config.yaml
d_model: 256
n_kv_head: 2
bias: "none"
parallel_block: false
init_std_o: 0.0
init_std_down: 0.0
beta1: 0.93
lr_head: 0.00527
decay_fraction: 1.0
seq_len: 512
doc_mask: true
train_tokens: 288500000
dataset: "wikipedia_en"
Each number is 50 + 15 x the weight over its row's rms, rounded and kept within 0 to 99. Layers, rows and columns count from 0. The size before them is the row's rms in percent of the matrix's.

# layer 5 attention key, 256x256, rms 0.126, rows 52-57, columns 0-127
094:11 59 54 41 61 36 42 47 34 66 46 52 51 75 68 29 65 36 81 71 30 65 46 43 68 38 50 36 21 46 55 55 71 55 56 56 44 50 30 33 50 43 51 37 62 86 38 65 51 32 66 44 61 50 63 32 37 39 65 37 70 41 89 50 67 65 35 61 40 47 80 34 36 61 50 67 41 59 64 50 47 36 65 59 39 43 40 44 51 44 41 64 62 32 62 73 55 62 76 60 26 40 69 53 40 42 41 61 62 84 38 72 50 46 61 71 55 30 65 53 61 39 28 65 25 73 70 89
096:55 39 63 49 80 47 27 56 74 44 17 53 51 48 65 37 56 49 53 41 61 52 29 52 53 56 53 57 73 49 60 44 68 28 42 48 56 73 25 54 35 57 45 55 29 47 43 48 30 53 35 58 57 65 72 42 53 59 51 45 36 45 41 44 59 64 45 52 94 20 36 76 60 31 57 63 47 92 46 62 54 64 70 35 63 56 58 31 64 69 38 57 19 14 45 67 35 62 47 50 63 23 61 49 32 18 19 69 58 42 63 30 57 42 49 29 94 75 40 56 54 42 61 30 38 77 38 61
093:48 22 53 32 52 62 74 50 32 46 68 76 54 65 53 62 62 20 42 39 48 38 73 64 43 30 55 39 34 45 31 44 50 17 47 44 57 43 45 52 50 57 46 42 69 38 41 41 20 47 42 56 58 28 62 65 39 55 34 45 47 53 61 24 43 50 55 55 43 39 66 56 40 65 32 37 44 48 44 59 51 51 38 64 62 56 33 80 41 17 63 78 31 63 05 29 35 66 42 46 66 50 32 37 75 64 52 50 63 64 16 56 45 39 68 27 47 57 50 63 30 32 67 53 51 50 59 61
099:38 33 47 67 44 72 56 50 60 16 48 58 26 92 31 26 75 46 55 57 38 71 56 35 70 55 37 28 56 45 55 68 73 28 59 50 40 42 59 61 60 42 49 60 36 52 45 62 70 74 51 54 46 12 47 45 65 57 47 57 61 46 54 61 28 41 46 69 71 40 30 36 71 47 10 45 26 45 60 63 85 54 28 58 44 63 33 27 33 32 39 47 26 79 44 26 75 41 28 68 16 50 76 57 55 63 45 54 52 41 70 55 55 47 96 54 52 33 46 47 73 58 62 40 77 50 59 76
096:69 46 35 34 35 28 88 47 44 58 61 28 36 35 59 45 36 60 67 70 68 45 41 70 35 71 70 20 41 40 48 59 70 59 47 19 11 39 50 57 70 53 76 41 59 38 58 48 34 59 54 50 38 55 62 62 55 67 43 57 63 37 63 48 49 43 20 52 51 53 40 53 26 65 62 71 44 52 69 36 37 25 55 45 58 64 34 50 50 37 46 58 43 56 46 50 62 66 43 52 38 34 32 53 53 61 60 40 45 43 80 35 64 56 57 53 39 57 24 38 61 48 69 48 65 66 44 59
082:51 41 75 67 34 67 51 36 59 19 65 25 62 40 48 26 42 48 37 79 61 64 23 81 43 66 69 61 33 61 44 24 48 54 17 45 41 41 49 47 65 45 92 48 59 18 42 73 57 39 42 66 74 37 68 54 74 61 46 77 18 60 71 69 67 58 74 57 41 23 42 71 59 54 72 52 22 64 66 20 16 49 42 79 48 47 48 44 63 47 29 48 57 54 53 43 39 55 63 69 69 50 38 27 65 41 45 69 51 51 64 34 62 66 91 58 47 48 60 61 48 62 48 54 71 60 59 36
# layer 5 attention query, 256x256, rms 0.121, rows 53-57, columns 0-127
089:21 20 48 78 18 49 54 29 62 44 47 38 40 65 51 40 59 51 24 71 28 67 47 70 39 59 47 50 52 41 46 65 34 50 49 61 70 35 50 41 49 44 38 44 55 33 66 47 61 87 59 49 49 40 34 77 44 53 26 63 71 41 18 61 35 49 52 76 51 70 82 34 59 53 55 39 44 38 73 38 44 36 54 51 22 48 33 66 63 30 37 44 33 58 73 21 51 55 31 20 52 65 38 40 70 33 40 57 56 78 82 36 59 22 59 54 52 65 51 52 39 74 61 39 64 46 71 66
091:35 44 38 70 42 48 62 52 49 61 44 17 37 53 43 48 52 51 38 63 30 47 32 33 48 40 50 42 57 59 63 36 46 63 35 48 70 67 29 36 33 70 60 27 70 42 77 37 57 26 32 67 45 54 39 64 57 46 56 64 29 24 62 59 56 80 61 45 42 58 67 55 16 73 54 51 42 37 60 62 75 48 24 52 42 73 30 61 35 61 60 54 49 41 63 52 65 45 67 37 61 20 61 41 74 40 39 29 23 25 70 29 26 28 36 60 55 41 54 40 61 22 60 72 46 72 18 59
099:38 41 43 59 37 58 51 48 19 30 34 52 52 54 67 42 49 66 79 46 44 60 38 59 48 63 65 31 66 50 74 38 46 39 48 57 32 80 27 44 48 48 33 67 63 44 86 72 51 40 50 76 37 51 57 70 61 84 59 19 69 61 67 63 59 30 48 27 58 36 60 35 68 72 25 58 62 67 59 48 44 58 52 39 52 45 52 55 71 46 65 55 70 50 23 29 08 51 71 47 62 47 33 66 44 74 47 54 45 54 37 93 49 47 56 47 47 26 58 70 49 51 57 65 40 32 74 47
098:36 49 60 50 72 44 57 08 47 37 71 47 71 35 49 09 57 53 87 53 60 48 52 62 31 18 54 40 55 75 73 54 42 74 44 37 51 77 33 44 77 54 63 27 32 66 48 54 58 56 62 53 55 68 44 57 40 50 49 48 50 39 71 60 44 41 35 37 39 34 68 70 25 60 44 46 39 69 56 36 77 63 38 63 34 50 59 52 33 30 42 57 51 66 43 74 45 56 48 61 49 75 41 73 58 48 30 69 57 36 53 55 50 26 58 18 62 51 26 68 62 45 57 31 64 60 32 67
083:61 65 41 42 22 73 61 53 50 72 72 50 56 49 59 37 63 69 43 66 25 56 79 58 52 68 72 28 26 52 76 33 33 72 77 37 52 38 37 61 49 54 57 40 37 86 54 68 24 45 62 71 53 46 56 64 47 52 45 81 52 73 34 20 35 69 40 56 57 81 58 25 51 51 36 46 42 46 36 53 59 44 68 48 61 70 56 69 55 56 48 30 39 41 57 57 34 29 60 57 27 55 55 51 52 60 28 72 58 55 88 50 49 54 42 49 55 51 32 66 33 31 35 41 36 50 58 40